{"num_hidden_layers": 12, "hidden_size": 96, "num_attention_heads": 2, "num_key_value_heads": 2, "head_dim": 64, "intermediate_size": 384, "vocab_size": 5935, "hidden_act": "tanh_gelu", "norm": "layernorm", "norm_place": "pre", "norm_eps": 1e-05, "positions": "learned", "qk_norm": false, "attn_scale": 0.125, "bias": "all", "tie_word_embeddings": true, "parallel_block": false, "init": "normal", "init_std_qkv": 0.0476, "init_std_o": 0.059, "init_std_up": 0.0681, "init_std_down": 0.0681, "optimizer": "muon_variant", "learning_rate": 0.00555, "beta1": 0.95, "weight_decay": 0.0, "lr_head": 0.00545, "warmup_steps": 200, "schedule": "wsd", "decay_fraction": 1.0, "decay_shape": "linear", "final_lr_fraction": 0.05, "batch_tokens": 16384, "max_seq_len": 512, "doc_mask": false, "train_tokens": 134500000, "max_steps": 8210, "dataset": "wikipedia_en"}
Each number is 500 + 25 x the weight over its row's rms, rounded and kept within 0 to 999. Layers, rows and columns count from 0. Numbers have three digits each. The size before them is the row's rms in percent of the matrix's.

# q: layer 6 attention query, 128x96, rms 0.0475, rows 31-63, columns 0-95
# k: layer 6 attention key, 128x96, rms 0.0476, rows 31-63, columns 0-95
# v: layer 6 attention value, 128x96, rms 0.0477, rows 0-35, columns 0-95
# o: layer 6 attention output (transposed), 128x96, rms 0.0593, rows 0-35, columns 0-95
q31 134:487496477542520524498508452466517503488506532513508451540502503492472480507491518520509496509547504527493514510505524459461480496483470486506497501508468499507538532511482511478476479506517471464507510499472485519509425518445532500489512442516524469574494478523518516523503475511513521542
k31 128:527471505505506502463481496490520482514512517507526460546488481496478499515519523516512485499494470500502466503553520483472466484560468472523477423508508526472547523567459505498470490504493501471517483518468498538483484476488501490477508517494492521550531522528542519470492470497520489491
q32 106:509462548493550501483498504462497522544465518466515459510505513507466541496489496485472428551498536519532463514484479495519508452502489515488560510496528541495489511470478507457502492500494499486494499532483510480534532508491490507529499507510503457521505463461497493518502495530475538474
k32 102:538459486482539480482485490506501506505478489441491482501469501478501518505507515495488502532478485534564482471466485484555502465507536502527504518509544549517496487502493456474505515535504490471487506496490528524546503472473449490506505505495511455554519502469512500501500505533476555470
q33 127:480490543503513462499482491502491472489495484507489472518533512501501479514486511513492483494464498516488513501494513474460515483510459488491489518544508459496538517475518510459483493507494529484452459480496549503534448482501514478489514525492492558528518473539463557512509503537520496585
k33 122:475491506517520514495540516498544489536509481504523482478526494519486513518542513523503475500484482518485460507487483482480507484512459434517497460491470482488542518452454472459517492482488538455482471492503512486532526456543534524476519486487512516515521493519492511518480482558547524520
q34 125:483509496488483456510454492468514510539480475470466510514438518518474504466552469528508543514460527516545531518511479498498521456488512504548475493478500465513526504493530497530481459495509479484519476508477478508532499506515523530500491538474480516501485517488508473543549487537483517469
k34 122:455523452515481454524482486471493499524498502524482455540477526484494487478523484534522544528430500485537537543490478472507502499468515541501472523506474459555503486504513503498470484488528527528453480526498481517520482506496515530498484494500492506549468509490508487531505505533468490506
q35 098:494525503465526532498507501501494530502454518474530547435527449498517501510492465494476492511509481523528500510509490484468497474495470535524517468513497472495485512516525488476500529496466516568478508520469541513515484489439534490502508508457486521538510503500540466503480512493536446510
k35 096:513542531471509537455465484494506480536480518493520506461517471516484496516514442508501489520524501532449505525470523534458492459461480526503503529522518483522488533488506498503518536467481517487519520484467512502497542469442495507491486464484496507547522547481538466485501517508501470509
q36 122:486500515490459516521506524546429501459494499515480509499452515512524479484468543501500480486531521559499532509519538507510526470512534457528491477554519536498501490523480450497487472499469500537557513488492505465472488494506465494502470469469515502487479485495532506516533505495510485495
k36 117:471536495503458546500499516513461520474481526483517504506488502498494456499504494497501499490538513545470521508487549530513537486509535452531479463523489529508508472508538484485507469524540532513535477521481498442502418507482497521491488466482491529474513501514511537491466478516473490491
q37 147:454505554511500481517513494483523496540498485458521483441506495461474483513513478483543519533526519503541452486528556480509520480505499449482517500514501500502509484488517523501472522534465523487505497531482508504517463478464513504558467519539495501523523467471464487468473499486511536498
k37 138:491502494500496485504462527502486479514525492464510455461531527509509479536549491477527500551473487495514440477500492542531475474482529446484538537496500496474514530499516519559483523525475522483442502511470489522504503474486496530534467493511491458528516500489496514468490491501544520496
q38 135:462490506490517495524497502477513455496515563531485487498519516442483490465508489500525505502500556473508479503515502456511480504485479541474494482534481528490546496524493492483534463529554509491487493469490529489485504489510476459534521480540496478512477490487490538532506490565444514490
k38 125:487503492498523477496536523461508480501543501522497481480474497439491503455479518480521498481483537485498476491521489490512491500508492517517512477505544517485534526529475472502559485537553511460486518485485533532485492493531452488518471491522449485513501490498484555504504463564524466490
q39 113:497498480501517550493493507471490469460489462521457464437480526545558496484538523532499502491514553494515510510508499492491491481508489510453494530505525480517495491459523517501493464496543514466484519519468494471491518510490538487502505498445559537517500473514482500537504529509485470486
k39 105:489558424508514553487522509478510490499514473514536472493453509517526476475488493542487469510518527490527494532460498491508505481534442491493492493500537497522482501492533497499508492484501470461470483511449479518456510510487496488528516510456537520523479496532480530555513521484504513496
q40 123:460507503495446501505499476518501512480552495529470448508483547494543478472523535558537529456506498490499520471483483480523486519521526489504492538478513464515525494506498467522533502504560473488535475505486552480467468478503497481512485484496526510476518497488550465495479505503495488473
k40 116:447510464492441505503534528480521528496526485539502475544459554529534504476515517504573468465524513510524482487518523487475478521528534495485513477477522441510446520505504496491519478508519505507506498528497495466468473516494503462506525485496514511493505494468501509512484479489532465481
q41 119:548527459443486560497495480460529514469528526472515521504485527502472491518501507481504487479533497455475485517545515503492510513485498497494482505480477557505515504491504495493535491465473539514517532514487512500471485534528447502476524470548515520484509522455511465500514525504477454478
k41 114:548526513454466527477449469474476481496524508505548518485474530465496502516485479491496504485517493462504521531534499496510501500502489515503486541504472511502526499491513517475512485523477506505517553516468552518456452553504481484470531503529537516451452478498513468507548494502485488494
q42 129:518533512476515548498504562482481499517512544481500516516493546475502497491461496506521451521488482491554501450501468498522537460531501507493521512514456475493503513449486459481497483469519488526518545495497505481550504504515509515502467469497518502523512486473478502526443509528478496456
k42 122:524513492488487533440509534475484508513510507500508495480472512472527483482474485487491505519501452487557505442474501486536507479541512530455482522529489488519511534469485472484497506503479490517550516506526531497508499549496477526499482477483510489520538522482490541470479518552459511443
q43 133:527451477526507481496521488502529493503460496506549506480498505487492534560511484505474485463500496473516453513462539498508532503493507512461504520459494527479491464483494527451499518502534487509514476522454504480478498534495460495521547512477491508537559481505520479557530508499493461512
k43 129:494516510513501479482537511560477461500492491504534573513470517469455553512518507526475475482505528521513428478490525503523491506476510480532497525482497504515525498479483517471505529510503474484478507502471516559498512463503471471510539524486512496541499498496491445500508490470463488478
q44 109:476528495494516478495455524475453458473532485507505527466510499475520497512514493529528509498534501486482502502483493520495532518578538527542492529518464466515469516485512487512499483479476522489509486522514463515489486451494491473532488477474448522531498509485534487522508538496534520437
k44 105:468544477483527516539487538476477466459493496530512503488474512501521473506474493517500495478515485510523517504485521547470535510548541526490484488532490463496518482471477480502482549470468528512500498485531464504450500480501508467557507460578476494520494497471523488504473509506500504512
q45 120:506543531464504505479484491458506493528515510500534557515547503512508473492480521500529514493474494510512494557481446496524509498510471524502463489521519455507496484548484487525516506457469547505499499515467504446488509481529494511522489524459503541466506538485437505481481481512485492477
k45 115:484519500500538507518519458463515484515505497517512535440502535542512476495493470487486537495487503475522500514478472504522470487456548531475506505520518467518538470533494501474545511481448495478539490511467518434504530512519519533488486466511491496473487503467452499497528538519500495529
q46 114:486495495505554513472521482504489492490470526514462527562536495467507504516464509494461503480499510504508511538498503536472493480529531530529473506488459487476441523534499463514529466499466547473520479481533477509531484497497511461467509467524535487513501519493486482487457519550488527496
k46 112:484513542523524513470489507508514472510489487499470508522530495505509492492429533491463469504464495475529519500514512528470486480521517537490462488517477510489475503555516428499533506523466568457577498482494483512528496498493502480500516513517497479482495480504489482507466501532491496535
q47 118:513533502473490505487515511465499505462518517504487502487505500494477459517492480577516502512506476475529486511470501494504479491552495440494553534524509474526508494446485492488553513524509532459508474524510451462467518485518470474495493492553517508536508475502480504512478546494532493500
k47 111:528542509458478485502529504478513449482509476501463512501518493533510476522446486532518476508523476483566445502486513494505472462516514457516535510530486510521491537452479511525501497525470471478498485508532478490439496522522482500517553501543512500476519485501513530488481526516504483500
q48 133:531511462479523504493467443465483495491488480486485501488467513542421501487486541500479518542518507486515473523495511463466518526540514480485522501474504521520501520519518530470501525505520488486474531523479491493541502524531454507488511507520445489498504462503490533510547492507467505554
k48 125:569487466487505511507460472515484490526471483515508520466486505516447506502510524516504525521486514526486460545517455444475512490560505475518522519494495510524537478498474491478471507525503471488463505511511513516495505501487509493475509521533495488531486444556522524526501465500443508507
q49 144:451489503468541533497531480478486490503505510520516490501500491545481479508495487488507449526460525509512494510493478523500470488469486496500510551535537527429504480493515520495483455537482525471460498491537483488474553501552512464497520539513503557496493485505499504506482493500503527449
k49 133:452488477462533518522538492495520497467494496500519494502511470509492482497459527492489460497480475501537542512456458476522475469449478485523486544530539528458507494494535505494510488518500513475483564535550504496481536490537449489494486514490487482489509480522502516512514505506518555502
q50 139:486535514520504499497479513493527471449524487458483487514513522487539550491543527518520505487470509453479496486494516502452508492507482473471478536482491522486534469509473549460480503507513516470464519475541490468527479497462488502474494516502522503456511505521487469530532555547511528519
k50 129:486555481510490507504514489443499483489520491492504516506484494465533554495514551496485488481443545468496477463478508504492497515528459483464500518488450521504503488503447499482485473526504482511458529507511507496502483490474551511513523503486523518487459505541515512509490525516570541519
q51 131:544491487507452510466487548524500544517481551471502497481480551468499527509497472506482512512507503500526500487504537496476495473453539462501499472498482468503456499459522498487456526452527511538558487506481534513509514503516498530494511516492461501502511495501436510508514478509541500479
k51 123:540494454510468486457475495540510483510471589485460510512516539452480517489530474501529544504508491502495483491472496510526494479469498468480495490495467471529523497465548478519484527476502495542542464474495535536515485510508505509503516502509501520520489499508453491503468541513504513479
q52 115:526536507492476497479508458500500555475470461451509456481498529525480474502496497562502514518469484486491487516520529513513507471465518475490506502516525507497557514520495531503509467514469522469565495482483510487526485510455496512519527528483488544495466499463529459491484484472526535507
k52 112:493523454486477487468484468494514513474438487501537457487522547556498479519497463533521514537486510489524501483524504507498495456454531477540530511487496529518496529499477522474476470549502513496522500499526517488517459471499507508511529493488495525524443526507518474478478480468540520509
q53 115:544491537471493500460508521497529487478535497498535499525547476485521531501517452485488498502485458478507498482485537559495479526470493528487515542494509501506511501477477514485485551529514533466531527517494525496478449511472492511460477513476545491448494499485492476461489508478548494475
k53 112:523481495499521478504505524517562482486518529471477518477514489472527521506509466530481492473529507511525496470507526488488466497485514516473520515490511493475491512467494499473480530542457450501511550514489489468512463485503520484473483506476553530452487530488528478472504520457573528530
q54 132:470491499510521503451471550458492535499531465474498465525447477523491541524520569497508515531508494507481539499489471552517503489478493442501518490502501507471484497498461516490458499505515457495494472527499477500533492497520501511517515497461548527498524517504511515484522542470461492494
k54 124:484527505537497503483482527463484560482474503435499496508466474512540538491518544459526509518488518528529538498479463470514478503483500462514529495494490500484499463514479499474465495495477493510508457546508475516481483501538510482512528494480554517515527497487509525507507532454445522519
q55 128:502474507473491473532511515513511511456488514473536518543541490517545497480509474488474528493473553500477479508470512480480508474500465537520458510492475472508570481499482518516534481501459498492502475484492469502492496468466471500567495546493518501515508495505510511488557464540502486524
k55 120:430465496477479484534514514490492479503519484485483520520489509500497505539482487523493517481486543462476472522490515507500507464452499530543459484451460501519527491533476538488561491491486508470472503472504511466536489487470511502539496495532527513526480558493513522483535500534521501512
q56 111:474472483513479532534494524502477533489494544476531502478498553483499490501447500492467494496513464466425507484484510516491488503482527472515516481545464514443491503551493514508488486505530474547496515479487483497494488495547514462520512494505490496538499521528500562509540476489485526504
k56 104:518480491523481511487499508484481519424476543493490534479512526453485528503463508502501484487486482512428484500505477525475514482506494459511488487486486499478545502531482505556513481477553533532540505506536530492488511508568508461504502487486489490527530515496498542484514475502465500491
q57 117:514476493476504495487477499514481481478496505510484496490488501517504472539464517572493535494549499513505503512467531481510474486509504505468533515514516510514511525477502462519504535441525490473545455503517504492521522489519429499554509477517433502477511469531492508478475538512520464513
k57 114:499509480487480527505511479552491512484485497503504512533451497535521484529462509513532540503540514533503473473523520504504480465529513475508562478500483489517537522459482451501503518488512478469509458477495499481521504476507453482531524509558509513454503440518482496506486521511492448497
q58 136:530503538483522501496497536514503527470478500455489518480509550514485454521493510475504539486498496516482492494430473496545521539537531519542484508499476481500501516489478511463502532477521507465431523532524470504487519478490491489456477528473492498492528494531466538510478496470526482525
k58 125:516489526480514519517503519480541493513464511501461525505505533509503507528495479510497496505523483527466498510457491539521530523543529511486489478487470461524515502481442492494513470506446427470488521516545491487477557516490517503500499533497521484490512482496460523520451469472469524540
q59 118:497479457501533502484555552492470472489473505514466501484468489447547475503504482510514507494509502519469498518497493502499499518480510482499528486530486523570494512469543487497533474486449539545545483514513469526464473487493542498506488534531468520503449491509491511481499485535496485497
k59 115:493498527486555497479512505507465470464500513504473475514519508467503454513494461516522497476522479488501513541500497500542572490485472475471524486481486528519479518509541487489531549451479527519536469495498457510484485481512509495548473493547497513476488502527539512511485443512522482487
q60 133:470511498524490487520532449464521533521497533489534513479522452562491433495474506523565529475518485501461495508471491488527501483461506498541525502529480509477525524511477503484525512498482522533490529503489495506523505489452499483530525503462487530487468491535485506497469459493505471482
k60 123:465494556509516481527494457479536529478488517513515493495480522570464477505488466493535503484508477518474509482476478529486470472511514491495551495550486525472550529520500549472514474474488502503509523526488496487516559484484472494492481495501497500526472542508506512477492460467516458486
q61 127:494533511500480501452444495468539526507491495498503482472503500491494510529509517501491502502486494470450481513484495495474534465543581512548455523480508488466505531520527530444483472509504541473523506504533484513515471486518514514478506476521468523519486488499513466550476492492540519486
k61 118:514526499470505485483456476461543492502487503524527478532496534471489512489494531519499480523477480479480504488490509539452516457534544506491473531496480482487533452480501485465466523522476515503510505524556510518477488462542556511501505523514494482537459507503510465548461518485525491498
q62 124:476483477502544482465471537476554517431507501467499493511466466512523485501525475511535540506500528455499514528504514520483490512448507528520517473493463490525561507462474511501508499455493518510471511494526499536500492477472466514479465512522502503475503482518541538514516541492508482495
k62 115:491526515513533470478450529473534525504514540464489480518451486471530481506489515525517531466493514452478508528502548509486495517476468528526550464487428496521515498476483529483511495482482456496477485502523512524498519496477465501503506472541534512469481489517545523515487489486526524509
q63 127:500480473548499461467502508481530512481495525524524447502500512453532506512486475514518537493539532491487487487536472523531524566451516524470509507475507479460513515469507454503488471464525466499527492506500504536495490529524524537476526487477499542523489489509500491491459510467465509479
k63 121:486508478495515446433503516527515548484528520497522485492483537500521530460514506501510495490517510495531491502507538510528510531483465542491496464488539474460519519503530466487455503482474491493524469511533475543502536518547495472498509498535506510490488490495478486488515461440519486446
v0 086:518470477513461512466481517469469532487466561525488461518504450530525493452520504502510521517488517503484442515512493492514514527539512506488500517526496509472522513483531501525490522482498520446522530499460474511507512479525449539464539513515494463507477539481495467498482541482504521512
o0 087:511491512498549487509554511514546470484504477478461499507525502464511502509478473515464502490494429490492523518485509541513473475504509529475455476521519501520490492519470534481554517516572537538486481491514514507548523494458490476502461466490496501475516507516481462492513473517505509499
v1 090:503486515502481538501516501502483531508497474514482526470515518442462532516465507535507491532540482497505502554498493506483529537503492508496492496463513494525537520475451495529474500513465506471515561499489471523509489522508516555455480454499511499499471506505525481481503457504462516434
o1 093:438513482512485528491487511532576505507456508493479504494482511553509474535482550568480488458520550490477501490496496514523489459493501438511515509516490499486458465515494505536464495505498496508515483500461514511516521471478506488525494486507521522484550505503455495503501514490492467498
v2 097:487471502489468494454493489489502555510511507545521521479549469509497509499513487483501513499502506503552546498466497505515521489505503475517451519472538495525530540522460510439446530501487500473473500482502473503511457483504505483518531429493483487477513533529470510491511514523543515508
o2 098:504474457515495536495475529502511492487474520517464494513447507508519481472478506474468495467565500507462487516507522475505530504493491510530533510520476487509452513476559501530543476514514524531470467480516540522504497562533477476479481538506478467478517501487488519512528510481489494452
v3 096:516487499521502482525500488517487488526512534527518520510534483479557520520519488474489510482492493500495530516469516469471512458528541492524526476484492445503455545532513512516498508543484503430455513524505459497497502473506445505521488477466499475455511524493507511523528482492526522449
o3 105:529501444468426525472481527485499488485507498508487468537458497514515496489439486505473505534560476489474488516539485443511512446521506512522525473526511488519518482524539484480507517476520528541523483508486501484516525521526509496514521497495495506497527450485489535499521523509479470504
v4 101:547522454476527510525490508495507518489527492482500479505482517500505547490480456506488478450503466527520475558509470555541505510492490498489509523479472518540499477510520511477520507496498457465499485508503520476486483522507521494453449508491493502520541510516485497519472505514511418548
o4 100:478478494525500529511508527531506498509464518485555471512481490524507492507554529465503499541469541507460522449517498457483498520488485513510479480488517471446535495505485510473485491504489532510507471490496528520532506515499466449533545480483494486527480524476531479467474502492516570498
v5 099:518511521531468510501522478501501529491501492473474488512522497515545534513480494459509492496508517521549448544517511477519485504513526485435459474504444494454522493503513498490480469482506503488497537489556491524515470461495488523520492509472473540529496532442482515540493511527462500513
o5 103:495534507483508479491492491467527469470470531492550512488490478460519518522522493560465507489490465520475501525514507520521497511475499547499496489503496527541493508495482500516452512491490516538466442534451532452486541514487499478504503488520522516465490464503528522459544512471543486505
v6 117:523475507481491551511501522481520496532509508479472503506473552461510476515443474465497541523482464495487521483529516485490469518525526491455479505531478519486470451469528502514479458506475485478499477480487498463501541485514510515485505492511524528504481543521550528555512498473542492519
o6 116:490534504507495476544554478517457462502496505490517470511507483529480534520504485567475451475500537548502494536471502502508531494457484524537456501477518547504490476520523478468499479496513492523485504500489456489481502509518504526544471467484468487551501511484510498466521473528491511484
v7 120:472468518545478504498504468517506499500487464472508510466530533468500525469521467515518522517529513535502494471517501464471514552477483513527545489506493506498502507483484511525503472486443529449527488493532513502456495470510495547517496543472495517492480492486494490491518545555472516441
o7 125:491541517462494562505517516478518510476533534499507522531504440501486512547473509515465483518517514467476471491477509551502497483507518471471501524508456515521498474514526478519471526481508448501513517514517494465504508467455531461490517487489530501483528479531523522473514468442515498478
v8 092:498502454485507483518538520515503518458445473467492520531518506489511510482502486486507496492498507484493531478477479470489512510501526497443454565479555521517543513499490493526522470500483497492489456532489501522536469484465451547504508527479522496502545503510507544517478538493463481514
o8 099:517517502522518505448461470457511496507515514563521486462514486527497526488531489476467497497510469506493464537547519536477499528478519491500495476523483457500509499489512486514492501481477499521519527471533496532483533469484513479499502441511473487521469522477467518475541483479552554518
v9 089:493521514520485499497499495478485470521498520490496549482553477536511538519541481524519532501481502518526478470499506465499552510470470567481495508482496525507488482508535517456496515480507510448508497533507526493512476454486483499469479452486470520526556490492476516495479490511442473472
o9 089:505487481490468553521491493506491525453503536492547467505513473474501528525485487508482493494548481518469505493499499513510478509538516469471463484518510471505503496470531555532481465464532517502502477522488493474516526492548529462495535536504517501434460501503493485515460517498552507476
v10 097:467456467492478482513435485508509537504475505520478494520528472473537499470468552516485469487516517507480523538483448485491497519536482490500539527557535495488538514486488512545515533527484463507517522508523495472495471541538471494517483494480493474515480527525497453504485497493517477503
o10 099:497496521533510514496542524517510469495507512517461536501503543513504467506502448510524510504512486489502464457502534501504529453493503481522508456463475536506488525503472496508496490489470544494520508484469506563485497513397505492521508514482505498496509504498469481470537473533485523537
v11 096:519543506493465477519534510538525547537495510470522495490554549508474449451462536515522502456518518506514486495468473518487514502508469530495496512504484469465501506508493492445474518487503470525475502535479545493498481481491507484479510536519511524504478503464532488494458467536477496519
o11 102:450481528514532527497500444496496438449494496471470539511491453497461537483523522500508491533497488524481522499503488466510481542485456445516520499490503537467496514496515548549510477500451521487504475501525490493472511524489519502530499517495510477501516475538509514513515523478515495545
v12 111:495512460481535466494515505467519543502451486489474555501529510484502467481492532436498493529529471465490506468498449525467533541512437513534530492524507507485475518459510520505511541508501471516527506511467493471514474506475514525493474496527501510531511495498483510499494525494553502509
o12 109:504465518469505524490522484531533509499532498547473478538472514542491501521470524518513532493474565526519476496489501518514511498455541437527461479489451510463482499502496509478497470511509538471495481492504473522474490540510495509518552480488473482502469488518499448516535489497526480508
v13 092:503480494506492502486541494480503492528446496502467465492524503488504515509487537539541510503520556470507450508545484491521465494495484509513495488484483511479528522529510499528506480486463522516459513514481496534488519544475515484478518522478467545461509518465518456555474491489537485439
o13 096:519480529509470486517489534510505487493504525478509573481509472482455497506509546498466524478502491507482505488474513531510530523526499480494516479543542528478472535499426519528522479518516468515504478494500520470534545447478483525492487469470527493530494475514457514496464494495470476492
v14 080:497465496497481555504495490480526521524483457504504499520461520476498465495486458502501454464486490506474474502530547537533501534503473478513529508468500517499479467474492484465473528496469549506503514481505500452479513507493505559476537540500521515542489535505464522508526505495531462539
o14 080:463518498500544489516544515457496485490500522476482482481470485513484519507481540498509458542488523498527555452502473495490513525492504529513484522506468560490495490499463478507509449488489473512500486470535508535543494512526466516517503468537473509515471494514547485479495469496497557461
v15 115:513490525514473532510465511476493489511512493514528512523554498504511550498457496530539499520514509510475541511487510516506463541529511482508473470465484499512504501517481531495470498510508486485484483534492482522525534470532459461489423484469498496473447493496511512475488516571481486467
o15 112:482534493524475523519514459537501485482475506481532498528475494537496493481520497516480485485513470496530456538490509486523522437527467478469564502493541505526509465461554499506532531473468523496489502523500534449512509509475494505469523469481513489491531500501478477508472487502514560495
v16 099:524483529505524502486488504503476451480550467492511487518508525486498486534516490503545484494459485518514540503504494511492475518494506554487543450488496480492503493547506538424486516485489503484480499500528512501505457545457488492540470511546511536510501494484458528497527492518464486458
o16 100:450519491444461515480505476517506538486519518477523482463497482484514518478516523475504482557482532520490470486500517482456519455541561481483511542501530512493506497511537480536525481487508499486496469491485531472505504507534514494445535515488491485477466473522509535505455505520521500533
v17 107:476543549505518515504514512500484461520494502531477523492430470504550495512552481501466488504473468479480512517491509536506493507494466482487527471474541479483489501518514552456473501525520532511539508488524531472519545518474509474523498478488517498531510440497484516482512489455491481492
o17 113:515447477503484485513472483494478546511528522458501475492507533461459488480479487528512525492491518500533519480507497439481471484527523541521497540521474510496534497463491459535502516477474501466494520485465508521495494488507462542496505537560464519484503534521526502517476509545532511487
v18 117:446508516506480490478448484471522471498462490481478501540492502479510535531500513519484545487486525554493470512556508493468541448510510461501484517497501482511452529493472472538528472473520523530476518501515488488492529500495495542515489517464508545474527521525513521498515506509452483488
o18 117:556564503498523487518509548505486487504540502518576507454520484482498491514492459491516472490504484439515497499492507502567456539484515499471520500497509515515498473492483489509466504501473477516517531521474492504473507498528473472529520480506503542508507471471457485460488523475490494478
v19 089:543514499505477494459562522486537553536470545527510487464527487497469512515498477475488532473481502528482499499472496465483532427532498516511470532483513499499499503523467494509465536511514484495474499500487455506476494503513507492506497455534528535481480492539512455487504501483507507546
o19 090:496489454495495535543478470506499430500497457536491526502496503489529459471502517519499515477516505516544527487501469481507492552466487497526511478551495474498472555508545541498510482539512532519490494474515492518486479521537479457514469506517489465483541484489506486492499503513459466480
v20 106:482547479480488490506461510506552462475502466446448509533506478527513508542539539506480490492542535527496491487478508483445519488510504514499523471507514468508496498491499515560526478506530545506506532554520507468521479461497458517499486493490493511522479470491500525488497468497478469496
o20 114:488494540490507504478494498492493542463513526542541506501491504461493517486483484517536510487475428457532534488534498489505503490458539458464493511474483517497510519520509515493464538446475504515545479513452499510474512478526527488508539479520530555495488495514456499517516490499490477487
v21 100:492467446477523506535539506504517489478504486519523473490491488532493524505509536502504500528523453471500494496471498461496518486449488546503488501478476543524545492499479482495533579540512515481518491507528502469484531546473485497503487513479498473524515499498517478487468513456526439489
o21 110:470449489524487531486455512482462517502505514527486521507521492493477493490486549461462519488478539511557530494528503532476524506540505499481485457496539464510481523491479523523457486494522526526553501520501489560547459467486508490471486486510488505500463499492501467507477486525487524516
v22 097:471507466460474506499478516489498518471482480511481509515468473519483520528483513510506427523503472471474465525527512480514497534548507514498493502534506504495469461500497490537552503545521512520527505543472474527550479497493492525477482510504525542526459488467454517495496490475521471544
o22 096:495504542529520449525515474480539525509468494507489497499497530472520498529507500518544535478435487473541492492498487550478489441466510455501480450493513497495512527500480520469462504472476519526493462466511510516510527490543495522489532458537494515498462512538494479493510494516512519506
v23 085:485546518515504506508490471517486509474525499469531480523451495496497511519464480506523491488493492489536513551547502449475535532511510495503502484483516477472494452535496531490579548501495515471492516513527491505532470497481486486553510513503470473531501459509453495462502455493509491506
o23 090:504488478469499507461539504462515547482507531499506507500497491454502499487550501483520500515481493522493520472471501497489470462502483466502464486518508468488501538484526461509409516481500488534519501490506528512491519538520499508451481503510511566473519494474520530522517543484523513550
v24 102:496492507548512461491526480481549506469484495465534498545516500511469500471487477470488520456502517519522523466516479505453487486512510478505508527472481492494468500515515490501565490468544467506483458524529486507479485515499491522539523480542503487466511475502474504491508498516509588526
o24 111:515543491437500514476490491492509485528534470548543507452494485522505481481510462481533496530520508479493506516497513517540478527434498482519531493542465472488522525474533514444486515499491503511515517477479510489508493484500499491469472494449491476515521474471549520530534522472488477519
v25 109:481457501491545520487473465505510479506512477489449527464524440517493469501476521500528468531553488462526517472540497502524531533483502526477497472490501496485551469511523494465506532504521509471503494485502534488522478505502524455526532511511493533545503478491493510506480501431502501529
o25 111:490489502484481475499518494505498519472499543488489515512460505468484503504528536525540521492478520504502481508505534527492510490514480515482428535495477481507475522474502549519475459496542481530504472478488534520510490511458517540498495531504470499481411518506463488559502500528534492483
v26 112:517503503536428508485484526473505485538505523487582515506510512517491484503518485535491543516456506475515509472508515454464500500498509520480494451523475571477478477468482472496503516486499541512508493514523502492454519487507493461466553523507488511496501513526510489533481501502517485464
o26 115:482491508500506510535533486495439497465498490494483486522525496506489488522474478459500470501552450548519526499494519547539526504535481495510461512505533510505492485523521496488498450523492497513517530530489474452545491463520501518500435504484530515456509492542541500467480480496480487496
v27 113:467526446446530517490510494519453499501527488506484530483528501497508492527488540487510527526470429493513498477547457526495529481486487539473510459473480511515506534519503523474481466526556476465504473510512511507534529518498516474515490525469533510498495504453534525509501501492486491476
o27 121:514495549503465470496458494511464528493522516476528488501524433482454526496512553495506510467501546513500480547492501513512498501532519499506492503474528487500482432477506498517515542477477532538511474486471515481489471502477520521511517468527436489481479516492471513499491533505533516530
v28 108:464526532520465521522539511493496510529487518510522498520546475494495511495474485509493467537499491501494496496499491481491537505508516504508474481487512502471524505492490470505500481482462490564469535464499509508514483522497491554528496511483558490458485443464496451570524483477463525459
o28 113:524523461515502474499478475510543463490503501536459511443496496495501495506481504534505533462530541484494499499495495503526485496511440452510534462548461519498493513541479485534499497508506507472503522521489497444498517470511496484507511513535471533489506472510515567479476506473517510554
v29 096:501492524471472478479528469504467488484525491501529482526482539474526494512516525479498506510486519494503499537450551497481424493501499521516495480523485534536466470457479510549504524511478495539492534474506460529536508489529521506534468427480493477524502494518492482504479472518509509511
o29 097:483491509541505483501514498484496525532442482530484510478529538508510489498483478501480477513484492535513513506492419474488548472520534495511543507494507514534494513520496443483464488529510517480525490555496493481448516532520512482453510532507547500485504513448518472477499495494472476490
v30 098:478490536498469475489517511458526492458488506529526467468494518527465542484540485533496534508478523494470512497511496502494508506489531456521499533526534495474508499504515500512500461495485470480523445546475535467500499515485503451531506512541477484472518564517483463491499490540535503466
o30 102:562476491484520568512491505489495528536511514491491504519507486482487497537493488465488491441538485498500472478498554487460497506486452504471518476496525510486517543483525488497558510499495463488476537475513477503507501496505489480449493504453560491506547503515514507475527519504458492495
v31 105:522515509492528450482534507499473499484487487474546481512505542488513529481515526528528501487463498520514499541455495518474472530473509540513532468492474522539482481492467547502464552476482499505489497485481472517488488558500543472494480497497495534475484476502476506498487509544537438491
o31 109:443455529503467532514530500519483508512472493504512511497530488511479484500518531444470473557478524510531478488483461494493509492518544483486534548524526475458504511531499464528505467526494510486506477535494549465499507519493461467482525497466505486505527511515508479466472469487516537518
v32 097:536550484495499468499451501487532492491495503459509549516463532504492499488534459497486512507479509511548497516509470530480513492521452483492529461464544505511507498500485526498545513521508566493507500486513516461473469487517499490466499526461459518522538489535504492503463517483518459464
o32 095:487464482446475516505486513512489548499546500497512465533502514485503503511530488431505493491484478506462546464512541486530517525493540478543436524499463526467503476537519470498468514488452483522530523494509494507531530490508465501499495491530535528492490526515491484498505503463523499486
v33 101:542483496511511447551482500532481494517479484492489526494477494487529485477514516483536516480501460496497450487499470485525497470516490510532519513537501489446539489475519464505522536516506559519498521514502526492478526507501532557481496471449492526538488484460535482496490504459510495458
o33 106:490473497480477490473508499512497463473537481467492521534529513492505495553462487528480495518455523507518560509506467510522477508506519500526463454492483531563506494532441519503460480488503491477517516500498456519500522482492512492508527555520518496473462503529454498470511523523524473510
v34 096:481478551472472482473507514495536436478480488512516485518483539526456501494526484511458488521459495482464533524505514530516480495539495505425509495502499514495502479485499520518510507527531463504549469509508496476493500468498480498528474477544509529541537510540505488501478518484465500544
o34 092:488525464477536490557467430486497529546485465516518493468516524506506513498523461512525496506480498500524497478511533495446502495489508525477471528499526506517508525493558471505496505489483514525538520457507481489503498503499488513473524487495538464477465547492535445474535493510496492464
v35 100:506507483511498491505535498530513500555498546507517503516488532500510471487505474469484528455499473508475490487493500511521467483557476475463505526495514479516506502534522451469492485535511532499481496467559430532494508497454462519484495484484544512502491472467502507505546520470480525531
o35 099:483532488487491460489462474488493448526554473505473486492523482510507507450474463517481492526477494481493533489517490487502466470459527547563521475510479507535515491466490525501496516529486535523516487460518507479526526481536493526513469501542476464521538493505535536516483511509523483484